From a checkpoint of a small transformer trained on Wikipedia.
Size: 16 layers, width 448, 7 heads of 64 (1 for keys and values), MLP 768 SwiGLU, vocabulary 32000, 52.5M parameters.
Architecture: RMSNorm before each block, rotary positions, untied embeddings, capped logits.
Training: a variant of SOAP for these matrices, 623M tokens, 4754 steps.
Each number is 500 + 50 x the weight over its row's rms, rounded and kept within 0 to 999. Layers, rows and columns count from 0. Numbers have three digits each. The size before them is the row's rms in percent of the matrix's.

# layer 4 attention query, 448x448, rms 0.11, rows 60-63,124-127,188-191,252-255,316-319,380-383,443-447, columns 0-55
099:487431451451494454496481419491483486528532513535519525504529523463528378550359506456551410510497578409501430508455514468502495542480493472470477526539468505466432625534
099:494453533550484414500562599545472529492487531412469462568486537582545504598528585455547506388500518506564426570511462479475466567504561518521496516585455401453540514557
092:467464547588559462439435432407510464472512535591513593494524450452436487466423567534441506497516515576477523451548397465544570534440522552477577452457433558429428483480
096:491444538421552526475498485500485527504437523524549438515446488523431489673451412500485549488555610491605419531490546432489591464486561531449575495479549482583538542546
101:444589567579516479618439469441479505400506551510493504552528511450544492636441501475514546460529517445477592621560555478495521496400458483552624429513339489462450497584
098:485470582459547522456439497558442529409525526520587501463525484522464501455568424557547467595496499505406429519480507529532553480475489480458508509562531533520446527436
091:524514544560499438432544549476525386564472610469523382492490453427464493474529444485462480525384466571497619470508542565529460564503493518469587491431497561478533572520
098:513481449439516529573583498533478472514499456498504466468531573525479403470428499481598414449512519550599481444541487613377486543436514475479502465428562489577432506432
117:547495469453454510567562498535491491491475569486478506500393495595475367539425522402486488507477530515515506493572495530436546580503572479446518471487453511493407490570
117:438473540461478483555472580446518441485557551559474465496523553559445462577485516468478544449494572595487559515543553573425582532520505460527474484559495448406481411580
127:573471577559549534506363456518487445582500481562505509532493457422526482519447414527497455557493558497475458559539433530486588458520549476506471537562463548384487507462
108:527430507505437599476427517547481488439514468617470483483480473477424488493424557553566533572421522469508457430462486539453495536442469470467419618417540600456450592521
100:516581483439495531408481485582507566467463574621489532487442457553497449511489446465519497442522469491558525510504578630503493540515554553457458498486631491494504480427
101:541505502519464460516542512572452567478441476478530525479469500476500571530469508477503530513529453491437529521443468410507469463506558516587481461488394512560444571526
100:462537488464427490488469441459501455444439451534463470460589537440457436524445443469483434564455483561496495481470435552523488552513539464520476555482496603534471513471
104:478473558439507429469428472551496491531449526415502466540472473488460536411535423520541581493417415437515487514442532526574466577438436526464488515488523452555557492597
115:500490458452462496547505443466531462543493425473489495497416524537496394554461542497430605478522423496491527506610563442417507535477502443476480421462530543507477453395
115:443594533490474492485472568470446593506459521485504416442469491491470546514544510491563487527563587512548537540412584473408491473489456487489476498483461543445501510562
109:579513534515540521493458495483535416533462456524446467444501394507464498548442440465425510499465502529405440495504521551477562443475435506493546577454583532497503445536
121:517473611549553546511490466597389478512473375488478512492480441427390575516421534391471529470439441457378469530395361501468470551496518481491489529407494551500521560522
097:457482463487449533501490553461367453384412365481476507470550557521557646434555485543528527557463470407595525463517387479521391485493507456534535514439454504429490539455
098:486605576583442539435452531447509395494546525601504472511516568496575542524464494530554476521448494432511537532435512517471473455572473509506468526521495500501404495572
094:469553523535492429484514541453343449491445478441459488508551577564469473523551523515512446532477440560439494501431502576451463354487451419514504380439484498454456474531
097:421499524530516403541528454419568473460497495595461508535502532490535407492456473470489480405582405529485456450526451431505510553428556534537549374521481445415458496472
112:468556555548524507449503454465497440419499466491468552466498513482418613492536545449464506578508507488519454443534446457424485487593484546547496420553469489418509430447
110:510563434535472513556491520539524443482458452550432501482486590437442482449445484431504487495470530526575571439479480439503472554582449476585484502505493476516502507431
111:475566489449594510575532438364498519549572542545519502597530497403518506509465500579494447486579668456483496483493467550574455478596490440589470432546508514411465531417
109:546444422547496543538493508475507460493471591546512465498535456584535532475485497536471561566551557517547464574488497562485532554523589495479442446431423525449471479415
102:461471414423527501472480464482445451464401502540487601529506619403521482530527473510468418440592491560394492423433547480439569440559473472513458511555454431481525546473
# layer 4 attention key, 64x448, rms 0.129, rows 59-63, columns 0-55
104:521604454491503476484540523512369430395560433543453442544445529487600474490513429428587497559562461570561471499509539484547484500518485557504475555511539453488527552548
102:442473551484510609477556528486500476556530509443468561608512501552550590449535507571538536488530491422427481390437519600495514482447471490480566494542527538358524491530
112:468497468469448542477446430435514463525449502473434680566563492487519527507469476572493507452473448441540542463473582528555459504541547543516473487502460556527546410454
109:513417529591476575509474563497488519477510413565461504459499486556535550584572459579513565479548443483583483543427522537608472462440502373467460397459461480546513571447
102:467481495486503458487459533529570449587434455521500474504596500476442521526498451476507474462471508389458599443574496468532444428521513487485525467484531492493529422541
# layer 4 attention value, 64x448, rms 0.112, rows 0-26, columns 0-55
100:428549425557469501434548455534485482479478594537568572541452455427477438497409526448471532385486481439531500487530488598526554423556452512420442441436467481542525503486
104:501524505538409449475403584493461576550520444608453444453487487594490455465559538511521535542474528502425562535460532414540423434459575445416466476502567424501523536477
100:527558486460485464482537518465545498486488584540401481579608516590453550541465509475457428481508391546490526549512462362501435570487452376603543526520494436496439528517
096:552540506470476546439464536478371512491506558510472608541481436435476460448451540444534527518473494495512469493414492483472594513550569542600503445492571537524532415527
101:624462465493504424515438522459381439466518448448440366505472508558479504444561505515507554498502464477555545489430526617506551581518486527484541543503438522550534486463
098:456586488527563552407424575387477381484551482511421446514536523518488559448523520498572530597467527458524508459468577438497535528507499551482517443406510520542498503511
102:588500439457456614488548565496477504456489509507535448471492488455435461596516564464431548568533521511482541520554522471544430444496552496523438534513555578518438504486
101:490474473457441481521522504572549422519506547531514452475505543512511531527518497466558498436507545638505599518519527533530593558473457616498529596507366471557577512437
097:586478596496463557405477512549461429526364490426559458478466457469492479588370507486467566534414562482435405443500499521442526432446421555396588491497558407498514482521
104:470536521397499493484519502541546441491481487486455530601513473493447481551491470448525414557501451463478543586529566533492493420487512479520492587588513467390509471345
102:492562567492426471552477378487569489410455401442399443517585480465461518471502509460537470504549441472394474549540617461523493482500454502529460431513464543331476459508
100:543524462460527509527509420490558483515503502501494583531445546562466476497497395579461486418513490497549511389503516551517600415505520500524527496573545409415426428403
100:628506508517534524535510466451551521520499490508460602436597452282567629685467557491501494524463520456494563506433550507395473586522587463444406486478487435438465473466
098:517505494433493524392487548466488445538451559593451546460519625543467523457516466464467449481472483467501424368509480554490435389398437451555531390539523466568528491450
100:559460529469516470675498532494534473512529473509523386553465473564559451586524580527575502465488569479480517523471555458460408523540489535443512560441536507476486499504
097:463467443538475419528520539550516576573446443592453547439550451503484547569529521613486551533421461365477482502503500556544450503551446525535509480525555579498500598438
102:493524449504469476425486462505487565526450515510549532515488396476537507627515631455543502453590535439513555384594518458442521551452417537496520496417596582433479561473
099:540413525451449540468570452522507475537417520523426419529516495523401538402448447465518590544499472567516469610469434496485486518498512451345498474452477532451547456504
101:559577543537436478448485478592603381465532483562545563517491521466556465489552519523501402577386495595402443454497479544510496503524519543428516447479481425552494538574
098:513523572528440558500483475445491426530533471504582538565535452454427440536433457490557529495532562495538391536463440434446488510601535460551477479408398496620512474518
099:503521495484467535508478498543494449480477517550414495487509459442508526517551494508490564454594481530536418498505558539573416496523502529502525584413517416500486488503
106:463500494454462510397489513540466513475534552524599548476370573481550469549512422447505573518504567486512494605488422451479551507561528547537452462552373470575469440557
102:440495477567506451533545482576465459578492464494447539503569563449542427474450582505434549431539600376486513431486457427523422523500560539480485525544476507508449510623
099:508571538491502458533482519493504546494549484529518491524459460476447529415465460454589544467471524529503531551398489550510566558552461477441533477540424427608490372640
101:408503586534404510452467479497541503561494616492551446539496515508526553479498494492528475557481562615573508423484564482512474507477503495497494517547484515511481654528
095:563464445382500498503586513575541485576439506569523528577470576408439487489437503567546567474468464467359548510515496485540544465381510595533613458441418538520473580520
103:469536495555514486464487464529480591486409516556623457507484530480520424447418437510446535519509406507582492577505541566420422512523401538456530487560510461522492479508
# layer 4 attention output (transposed), 448x448, rms 0.213, rows 0-26,64-89,128-153,192-217,256-281,320-345,384-409, columns 0-55
102:450505510466481552489582446552432494524524495442521515473527533473446546460439555463503530563507393569609509604505468496508449460532509547573524563497500538547440518395
098:544491409452485411448448564448478463503538523526519540386481424482508467508517494476525495558402548462519531478491424518521472491491466609461544549511501501486525466427
099:404462420509449399541534474551505424488408453458456427477477520567519484486511520541523480445554530504534543583476463541431567491556473492517590551464566483425603545580
100:548529474453517479405391399494468494516517504609596518443508478566493534481437595488442592499505592378520529505544607494511484461480517452567569522481475557507494446453
099:442514450527486511467452509489501528542544475501487491447503531528529540508454477508474513525400442544481541580511611526530457506510474493454508389540565639571450542412
094:491565529455345504520453583495499537635451438536441521507537454507457508542433520483571514481487423402494473421446432443592482447499456466571429494515491586521487529544
098:548549565480530469441497503527583491522482501495535503401571439589482511550537526538473493492461428477476526500445499639503455464492567479568457469508448484602561359452
094:541513484524513490488489487534477445531488613542502487497573462505489565502478542457458521449604494480490462561581548530490490482510493590502433481541483450601513568545
101:531509580526481546459580473494589462450483490499607580431531570571558413550426480475565527487517605461512400431472487493568570478589501495532526564476566410506434528541
100:457498558549493545509398467538505495519539498453594514350484463591517438558501449558516526489418558487484557565470468528482475524494564502612428503483646500411507543475
097:449490415581502439519531486458504524488534468481513479558520484535560501512525584428556459504497516478598506394505576433429519441512570513445479516521528559445518460518
093:573485499552519534448501450514475406537469495456472474499527444567489440527536476468449524501538489506439438517519514536511499521483491551514539536530407429525543506525
099:476494410446522558513506454448495492532491518468374490454538361430472567480478529522477523542475507555517485508427489504525571471530571447522459420535563558506475487522
102:470486489474484468435485514470525527534567528541559532513504503621491368571472428604449511463516449475555399419466452519514511550544496498461494393517644467540504489503
100:482422519572467507600572485510538507424563468442525478572491503499485480561523459479461452460485520516477547560540590443488508559484548484471441500525472511446535499454
094:456475534608534494546503495551585462611438526645482566582437528454403544489416602435457416565512520458529444540564500547380478498590522498530380475584570479531541374560
089:572477565480512467415464533527429471602534542551478532608592449460503546496519596568463551524507554521477483521487530498537583537432437525481559523529537540480602521514
097:428558499547427499402434521563406531577506525423479441468472485503505486612519413468515493530510376521488522591554472457457561507393474492434512461564430554505469491561
094:541440543451573457504489513489474430524515510517455481473554483408532494438576534495502484496454461562434495445552577497477549499429553519560501634494494455529451532516
097:434507415574479500512510473496689541349495484599572521539446456470498494425552467423472530416502578574452438559505501547544574480500487526531475484453417493544487467513
095:519584470447478473509446573450541381485604423548408477513531464526448523447510458561568549490464518421515521487414415549525448513565527573461623565540467513483445431496
102:515503487554468493498526382489510531463526596450525518428474427509534476546567527500469530530555488471517438452497559456565538468551606565488433491534450535457560554499
091:469534541508495526525421469567540436541491497460491570559415573487538445443558626517453469467639420529456540467480480551492500444512577488502464539481505458555623456524
100:527467564560540567592468592625538543433477461505525503429482438488467467524460480537575463419426488473498452527479531501485473459509489496518570518448412434448559517482
105:510495495461548482546481543507480471566394480593503507531514556578455485450478499472546491566499517578537480452512477496454494471460511456553471461490478514382555570536
092:453463511601471416506487504534523483534450515497564510588485486516546459465499516529574405569446473524550564467459512504447428525533495496484513529485412526511583489436
094:526492519502537413518497392519582498611637546525422419552508381487520488514505540490486520615449478539471507543497618538507521482618447452515534443422495528440362440530
097:635401660494464518484474568478577490538450442392410451450502454534548479560513559538440525496546557425513444432531463523520531528566514454512495432503547531467529582581
092:538564414459499439457489490510560562476479545580435433452540567457519482563516454541523597623531471535357468490540496486546444515504435500416490445524470463490548551554
100:532505396574422582530400579533553488421375503462492514494392577525469503499497522491492491572476549525455444441532581527524501487497488447453518505519524542452501468500
099:479439411510537531495520450483520533555493535500477434490526494437552547488565421623511513538588422541545491571443525461508545474487477526490552564502569507457446506548
092:514536460456558545546502479462397471560502510530460480598502491457638521501519466485478451513418518468490477486490519457489441525564553437532507460472514490525507570540
096:592552574470538534474587485502470525420526396516412386485570534503477520483576499487513467456465609474443484552484536463445492488449493558396459479413445597502493500508
100:446477472417442535503513436494518445509514580475512503528599519347559582419513388432463498555503488359476440634476410474468407457560516501503486440397589491381546545542
096:488473434428440561523659490531588409469461405569478541504543462501432437474492497405544429442513523525541470539431583517534402437495522514508520515486453478497459521548
100:519626394576485478526492591490479478488480494491476430541497555428475465507509446536549504545550537547434515431537531538505472438474560505505458566549500507450501493403
097:438525485450477443489524498434440476426482580584495462594526487517434561496556482521452511481468554546464463477438511416495495510412594484513562424482469483552528495532
093:525543472504602453507455421475527429536540470474420473462536525442599493423516474495551521551502473542485536498439442461610566539532486541493573445503458455531556499547
090:489578530502522454500496592479498401437392467461541502495484475432463546458482540496540466579492572443475508466525392464549530569402522535462410448451568558605475474433
094:591472435546428558503500518586450548552481463465528491604473496481576496462554468501516543522487492460532544451443505485448609499505522460505540519536468500473493498438
097:521432455557466454528526562506499472459500457478427466496429422494495504489433609590510447528538475556423557579513539557471451560484522482558541577584496577581507511373
100:416456528398495521406456505461522459463497551529575492560473469540558486506489558431518495538513524539499502367457495506529510453529493487569478484526521547666504523512
099:428517464498503486475440570471390480468481517391568469421458538502489516460539539497611597507454478503483603497455508632507493430474472544518473550477437494508486531595
095:487475508498439493503453427548540445454565508536511500443401536510463447645535453519550483462598439559507518519470579525508579526424517522476512524525574591615513518498
100:610605597464498566430541521387503465507565500574455464530555476462371526602487546572514531432443512455458461426473488519519482478485544462500535442504421434597581463506
094:473483449524392508508534579504509573480497488465508501442484535551437501477478518535451491498624523443472532468575564487515425514524567519568569422549516522465589455569
097:428465553416490382532461501549448499421449561520478494443394524539418544533362509553503423462551476484511504527440546605443439491484433514524471527520481505480532531491
098:553402701477597494485553509465524511490494524567504518542423502520463480588492584458489455511501550600457498443463446449565403507548525573526452521489478470556551535451
102:556489469465375490500561445519562368530457461530536523455537384550444534417556528509478627511556574438533469522495579501538541555481478488551605553421529501471540570453
091:553526449534472530455385462472497560468455602555518495481548355501515564490426448580538507460512499504510540474485567503483481590504478472515524556419436531528426577483
101:472465539463477360538536463556417445563475425494506637490410539583573613440449452484452525536534502421530505462462426450453479516475451516456490407523495553532452501548
098:541465532560507517395521475453488518456489471476507479472356491484554525472576478560506582522503457575491509522479560567511576538521495530435562492517472366475582477469
090:502503594456471524402459428503465465488441458487396425444543451487408477398501548444464509537541534464494553557548516489497386468620432459455489438473543411508494445508
111:509539426525561498496453508442450527514565505514588524543502444469560460484455429571518441430446548513504562556446507497436545497569483508452408458429521470531457452481
106:483455529559533593467438481541468449399514497546457515511519526644412492562582482525431533533560498523521515557511492468540445495499513476481472430573511483545511490576
103:507491476456448531478571448522407428568512519453481488481469436437458595509452512402417507378442407502565558492428554514465388510569521507529416414460449496509502536497
103:552481407591477550617480479487420539558510515430486537575452457475505406459520476469611448523544460531596468505415547493475553470549607547519551454437499541514564546468
105:497458517456552480502525516541454472448527472545481459462486491532444551464499539565375478469523565495469540473417556559508469468504564552485593477453489451465488471493
109:479592472493519506373493498437444446539558518432524450439532500437548597518447446620563434647497537508533450425512512546506434436505505460445526532515475486521527467358
106:547458568436446558514527533499422478548454417505460512495528505479475528522465452557467469456452454524527563470600498481549615582430487572512463560547490554475532538535
103:573423488408499456519458533493534422499515565451504586485415499560558561533488477541484451526449486536463523483481508429526514512473484447525534454490458515477422493431
103:568430471545510529469537559517504466549480581447470530439469494538470425515575573595439522385455407480425590452447523503500523442454490509529512511393476466573445579524
109:548458502501536501477573561435556477538482426507431511550498634450451538446480569484466509518449575551571485582485488589365502444487436487430493512528445489461471414426
105:574579571443497511494462524440523584454436526590523520485549510459454402441487501498414536531512396510613512493505576560512496479399496496539412559491526537445462557516
098:537527509527431405484524472523521497500415495506593552554581581523548399426523454403515479441556483595551559504458582462447476465568535586439507524568545502472598494454
096:463553587448493501539532468517488518500557377481547536422497503462526517497595562472516528488560484431497543473506632448447475577505497478561410521477526369395455546533
104:547487490522472487526469582521454489520479533558510552547459502552493532432518476435513469529488539508540399438496431505581432489353478532535528518488422473538444438514
107:480571596397542480562492542507452481499518529585484391381612526549556496486505513515498547470493466483499521529537535467462475488449453530517540583555536476517548543527
110:499501451545478509474450525489509474505490492534459582481535472495585556512547605512454567461490460397504497494519451488498473592505426466576587519469479524538460582394
107:468502534561378532519494379464557514469504546489524509527587572503569484496559534491575539454481426439522477376486464482458403472512420497461439607493489439517538514579
111:532385507472505623604484475558492490436527500502332497507507520508513468375547478513475524560382455487486453520441499452568443433531546477446530534542491457446502478456
108:406487496529542477501530442428551363477557465506499510512488558527584521532588429462482473588540579541552383516474447487566572502491440541478501586461396588471461511466
109:539456539614496532530425351512550445535471521492444480446561582494472449533540518540506564492532488448436480550440480418488470407533462471552404432471477554622473417585
109:439609344485430555513480525490549506454515465461479532498558490516526534536487411488440524558521505502511400476518499445452417476486495542452534491420481395463540533473
102:494513596453498548527511456470469450498519580488483445477439648491526482662483453474481470314589535559468517556465423483477506548468570546421505509516433468500472492442
109:443512542579504524431590566583422539535541553450437399485545520470410430539506425474494460401563564407478421529460468543489529463420560413499462505512612554450454457478
106:426684475410501534445567436416536545525504482572516490522446561486548506454442484460432548506592476528471521511515372583572575517477493524495451530459479486464521490542
109:501529585545507548473412420478552621449465507505424481595527465492482624500539544530557483464455574516475498507526625456508489495400515430446516481511532557541435588472
107:606556423436542449547460489512571470537482551546557553517434563483470608487537544497528578435536506516373496562486483581642527494496478514472533568519509494522512530470
093:494496535536501416541584403536474588479492551502441498551575415445439478484521621457521489509400469534450494495500533468455540518408454403514472489504533486582435478544
096:509578469536541494546472549440406502425438528466641498538516472493619564474446596363493425452484533474564467462539463477429522524543596423416532542522530522517509553528
097:414500505437531489559542445474596571459444475543497457445517580514572535527477574550446519503544494456524548543549536468621541470417569466499532546566531478437444481503
094:511517620496452492533343430466420526443482475470460500474391519507459569432422494524505549542490536482474411577547451540509501469439459508525464487537431544487470528472
100:489448477579577469489484530545504504551471417487525484517419493489553460552546474429532546514563535508445432551504547544430614493551445484499539503470530378458486503503
096:469399541543447527533514413447563481493523485496579500551412536531463490498552468552563522464475415525478430605522555487476602547464595603492475507555555505496423525521
094:495552541496633546405611518394526432456479516424472488565504512453478431637535460465511519499511549538518424488494450363499480514470443481466583483580554503468455480426
097:521543574573521527484553546519550579454451496528499608480472516620554457428613507521487526515579596420427563411495455609469516429530481490559566465477505523517478477437
099:546454571442474516439410462564387466542559499543545472535580440452580544428512548397505554483455483507416506445603556533461490471550502506454509406474485435573576500543
098:599554621463578460528501484465487467452531449453500611584481604513525567548507624503479487447589485531518577475542552543547488439587495553569374423539509483508475527463
091:431411503470517526410558517469500482399442494388403555554543484572462473568527501502504494462574582456470372532540542439429488538599483530506526469434453504537496532399
099:414463459437441469570575450452494468457578504534520508494503475529435514507577481539397403531522476463469509522548554571501452538499389390522609463538575539459460550480
105:570504617428512455444543505489571435511482462442449608401500502568553527519353470545468490486526507537451387507546567456448541460480489463493545442451529512503539477428
090:465514523515504504404472495478491525499499444411547580426506493478490487492548422347477462548513512547540483467487510443526517479581450452455516428475490471432495495431
102:535567549575464449460419454413441483510432465445482548510485562521462440525490572579560498503591471520465566523453529426600515480499567440470531560535526568493485485501
091:496489596468397422512534442475513465514512459444594509597454603478526530561507432549452439528587489519558519419400397570586521564475493503507583567493445467415481585423
101:524501537521467512516506569524483543456496514539473522463464460544418541566460466445502510581478548590503507468514458503524462508538497557429529446492528488499486410448
091:473428509479570425509487503499455564482538471474529425493463561462635447487546592481466566392539562588454478498458496558525545495505595478589443468594495496471558506423
098:468518493433496582458489412565461459500523423430473506470411546522480435503406459467493386384487358457457505517523470488445560563467478505426464444481450448477491467417
096:572614435516551520466492573423569519534547457452548423435505573410605422587520322407477442475432601575481447507493534505408498582475528446523485445452543519497493502455
097:540450494579468584462500562504473451461474565368523421441490555449504474437502407479498536566513369571546441605504498458485558564473434498465547571466493446501593549486
101:403560411606550533508628595483558575507461417486375549550511572509568423495486545570557414591464429520530564531529411496438525454548534486481537528477473489408557561561
093:586438521471505503618527576384484578496484475484486450460511453542520554438577463461455563551432515492473503501462504481500374542531432492491542478490496620507400534483
097:551521479517522459434474527477521544594424431503511423522620443541595460509558467467564466501477575480465455502522508444454525488465472456440577498510490532538516397496
096:381484477553534527475490616535528530454512572532446539427587410436420455499531516540474493483530417508473496493576503548552581441538576566484555528465516588509455501540
099:506428432466513463517519421575582366428524507462524660522485532539605515514520492478532535466541501535509499537498532502529581416470552457588522504450513535488398591530
093:508493437493484525572516483447463535482571471629512587514444472486519555404506354589543495559499468458404515530498575488537586487429569600502629566499479547452503537526
094:483462516483522465515499503540530465555509467451511586520521492413416538475478556488482597526502473480528579536442552595456457559564556516455527525506546457486431387537
104:532586504528610434580588568471434523548634524473493534560489474521465546525463505476470502606409556448532530403431533410492533589540520588490560461479555483529490562455
101:524526515385570419513533563569571461491454490443500598414529509521527519507459510455464520536591502510476524488422438515539453508581522497561548465523526537480479411583
098:506488502499498465508542462558492418490467603492489438531547521535533546567522433463510446600536535517573562503473475466560531444541446522523606479491456472473532490424
101:495436588469548407473531421518531522373509490554581480547442506530467619490433542504379613518504578542545466516419438528581497587546477439486508554452497484524501570516
098:487456518509533473553468528408520501564553523526554426481441467517509541503494423494398549516451474508576500450511512521614468482483424484417522623423393461457538517458
097:503562505516499414434420414514471500489553495585438500463547430473487528439552457486516488505522434457507487457470396437486600498444514476488423469447455553459484477608
100:429516548619459487459490451431581550544550516484518452422387509507455462404575516464493480498522455500501516422541432388468412454448566428491377447541511490483422469435
097:509541494547465446502468453551532475399553497520526502379490487462438399511555524437532544459409491542548556497515563444477512481511451479501334530417444583561446474524
095:487456478522415530563555464429440443544399534510419497428397376542513457423538476523555517502466508570492520537436472562575503514540558394507505529520459492480408501389
108:433560621577434527473596610412527583506460577452483546448401501542546542514543513487490476500448554584492574475499518498439435387494503498514570534458528527519498505551
099:473541514524484557480444479496454554493511498514520554466562448477496488431538582542431511431457478583585466548598561428544350453501427644569407523583468466536433467580
101:504495492449546585458500463530514567546497555499481483579522422470494489456523515441535459521507503499494483406555470550384456516542515544494541517512449459541583472517
092:565491435538525510538553544478411454500364471642433576462483534482454506446496516557457552502478449404547550583467379547487543498519452482468587510479502475492471503527
101:487559521613494495490479545483573545404528438547543388493582395428462446495551479460351428523523500512482370545538606453455467522538547539432562522486532457444495440575
100:481552496557532491529516565528532572506505508439563468483517588518459558445471455500452421495503477575473398505563443606468540506477457507551506518453490451527525460464
096:492468479548498534526505546447580605405499474589482538468428476477543474492452495459536540502536505476428535541597502542498425488497504517545557440492584399544423505608
106:481456513529521515478491574490456611506468499490469535486571478500496509518437457525539538495445479521536501493538449591505524541470441440402391450577409513510465605541
097:462490442541533513469521499420528504457505540566509479448483527542530519557499545507484565517516403524541523472551527507533393438450509520455481550577543533597597515514
100:498544414508494543555489524486456556509489437492435505521515387495498540514520485438511456430481561497421504480509483517519433354485510504502524565503540511423503455610
100:445426487450489578573538547493499512615497502463506470535550526458586509485565510494564549519402525424515480559462575469544466478485530485435513430558646487564512492504
110:457546529450495539413403438441554512508548443494562457460503561491458560475518452463598474458486505370382522542493458459527468502485568501625398456472500397497534497460
094:563492511464471528470511523481517459452532501589505426439495490519476479495543592614549490525550510640508478492496543447594585563540530499668489471531521436545547524500
098:502450523522365479437514612524490486446508453484525549548433533499531471519472466541505513508472509398503434510523507567480462592572453538513519544431512522520479518509
102:513497427543512483506501512439519594560479538532456458533515504527497526592526435584508414517550479436471467494566457491511485544548512461624507514560453503456561468593
107:529465523521523459560441516485506408420524467449457498484445620548457525418550464517493429542496503554536553522553412470454402534591566537509439478551460543468502526552
105:452462514408413543504588520513596568476506431499515522571486524554446477519461460540477476442524418510593494614543483537463565510509418491562564462494445546467524514432
104:524451566535535476547477577391474636498550535407594581533541498462510337519510533538550590496471566496477503461591413483523456497465451526520462528475510504552494476511
106:468497525580549485516563507507566490492489404507519549509510544599517576553437509488533516447514536511499465472612529561534560531539439524477512532515508424474494497456
104:568473500450506525389499530483486555536502555510462594493566552486491486571482510538588430503518381403501415533480479493541480481474517470488422462490442506531562473568
100:475487389587487550537506480514408521507489463486545576485558600486610434455537488511423502480513489419524480479548496515379485510528492545585589488566529501465485431507
108:487430431613501411560489496488454521538557528495519541536386541557573471510449483455575521555549486515350469457501535576493491565512479511438475489578487524422396541540
107:442543525543581485468451417450439635457604403422488381452426497502483445447507461549542510515480537525512532474566536514471487530543489469501476557532599519497490522450
100:416493476449576454553503461511501581488520494501490548521621531490482552469516481433543499428460552541529504560427428490496503478546486499497499456508502585463517480563
104:415553368496523482492541551469435476514526577491461415424549547440461445419536505464518425517542490457437431450553489510564504487518483499466581427493436523500549545532
107:541535456534497544506543575495413533648492528536523457469543502460508515415491435574578634499456585481495595542623497473507379516509511536473514524494499515570550486456
101:505481476434561601448412439502449527497481432584432560547464529499538465616444543518557512478467475496507493579487469451466536518505410499496461516457421550526534527454
108:470469474568515460525418516566478430496478576548549473626535607523454463553540468335553525492592387449433448412447459565562559569575466524468573493515552414616493544500
109:465524399513514524553560475515544525435430534542563430447456494439552516527480556518484570486558513497546533591475614386505668564531558436563519422531459558493516490566
097:438498448511461484459491513527535512460469582439509475512571569429496527501438448509502484582495458555508448567485465495527487520536485498431525501398432480500512490453
102:601592527451520584520512487504430494453501560511483435552456491592493366439503490486575467479503508551461476528485417509498512400573545445425486481513509619537536501551
104:457403477524631448562517522567460482553457474483583568483523588555536504465463457502509439440598527543536443526435529437517394514567540499500405490483441484479433511549
099:525554497522537418494501501504529477524446616420567541501558514514554602455395569540501453554571553519563606458479476512385526526566520463577465545490537593534400522474
108:463494501470500484617483501395412601509446508575512407490537481520460460487494484500562541488478496554529527585541457519394454505489486467543527547425526506521549481452
105:472480512477528473518577557562479469519555502465514469531577462564562586473439422479479465544470479495506528405564569562528504546455495571513560573568507467376400535449
104:501551500475518438463553470477418518512495562491467530498410577456500415521412524485472415454529416423447539589518529479465564497530513388467432471602459566502434533512
106:471529528485564481507437473531472478488471498499539464558518481482508574403529475529449495415533483531430554418481465479467523521477427407516428546476456456487374407502
113:537440444488457529559474452490549462437522508553529507540488515515465517590474536539533470557448400640517466613514504540542463478459435491474522529579574526476518419445
104:577434447561528473496559453516495501447414617452424495514537540481477546567436442416406580480547495552457566479487435527496477518500496513509443546491603487490472530504
101:464468433550534445553513391520469521434546525440521410380531577488549500593460511450434504516522449483508394549455472524530473499555494405459482520508610545562433417401
110:503450563598552577528464502447445546611550435461550496488488450503542452525443479526485471492484599497532456439400520421502419522470508497414440515499566511535537517511
101:550482538481574463471368506445476488444463406484542532495550638547447582528506519467442510529515423471384495461472542478412561484512550468508577533540533527568522482562
104:437543558526451594530564459515514495460496533445536516539490474418508536414448523455469504428514524522578546428496517510455565446500582473593530521509570529440495477470
103:467529455550444641486448468607521470493578484524557449561445499499450541457563405466557494557463464444596568537521536504324467509493515529564436364461528440490501496537
103:500475492497519544497537531471598525554477411500407521470524638510416438492513505502587491504433428525455560496468564465559366451511483580427426485513527501579498505534
104:464505508544427495547510497548577506577475520414556565457526465469468512469477471510536518437511453565497483457554527473460455568409473433490542567483542528502454390571
100:564520492487551377498478550496462451481473553462444441507447424455466484496558555436465459520462461556506566481589471438596383447549403531517403518482362425525509568519
106:421515507519515539434442564406457576474508415690500528472510496470513413457518547588531512484494523534574486492536505479456622526577528479496485473443447452589527512534
099:466469486507511481548484558472497627477564503419467515504527493370487479612462495567528508547527465476503475480509466472527434583536537454514519516450581483500537518485
108:523524467480501501559486516512544561508474382547510484620399556525474531522568466524516490611501474439595553593522527510525492510527527473510671586463456506548493441540
099:576437499543492530486512455524528494600512525544508511506489508457558493435421541575439524513481418598407517454398423545457485558403499462444516473504494469480562532467
118:517499521349560550481421499535563529335577552539540566508441510502453405529517418446468348471602514451497528495485452555510479459399492424489515539476587427548428545570
100:557364488463568527534450488486499458505510514505518530496522474429459469425518528442524498588484478466485494485443545453497526584565544497445473487519479456373471511533
094:378527411542570525503553491452525522466451467509547455459374513653508489548533438496515424459472502446517485584533391565455409513493554456439584589504455513473533502451
106:525506532488505486579488472520570512557396542412450488471515506445457523442464501499550565565395546501462534505463409521548535547556499521486339530413465461524458571548
099:512540488584524483533553491562613486545533593463531553460446493519441474463623502489515491451516611471451471495564456603468511575415522516549473395466417539417511513517
099:551489511442497444547575448535479563460528517481518517417506409492519438499455405426533469459500538511515445506488519429485522573433452414505457585481467491445469488530
102:544558629546489464491455482486591435469471463482493543458452462423499513389461560458461581554439551392547539534545469523523482472579549501477538511461458492453528557523
103:431574474561439470518523557536492397522512525521599563552459401541494472593569469492465437493502481517491471514512636516543481528599415485492499560485544468531568535417
098:626458447481411540406565438587552531461467491514514496493431514565483535498431553491512544486480446413562572459482467550507563497529467454650515522447594562492527454495
094:481534461366497583552500502531456465572491421459448562536407425481532532485476522512524536422482564505514546516495461549515496464450519443398498470411544586462561476492
106:416449504556459467507439467623519552467522480502530425542501437618526489508455598509439519586517440470576513487525501555442588525467546443550574440473627589461569480545
104:472461458513558461547488438477530506453557453507530472557481384593477535590448513505528451512504453545480470499499453537571439546454450523514494531502567513500551544520
103:500471531515486421451369465532429510520452476538604577516530456567532534493411481395508524502427481449544502543523523422442549450465523551398539523508523496411551506517
100:477536448408482443544477523535507496572560477517411564563512498399400478473532525600471474549531466489587492470500471533510408454472565435546437577502495532562524509506
099:501511475531489486512580540432543396570506481612472592494459493526458417530478561510520575517553556442533508524494477407578519531466446548590440564532468481503578528548
098:415531519457463513496513546460455515476553511461470490474496489499556489510539475443503486545437483517545374490525434530430492530421424415504474461544576551495572514432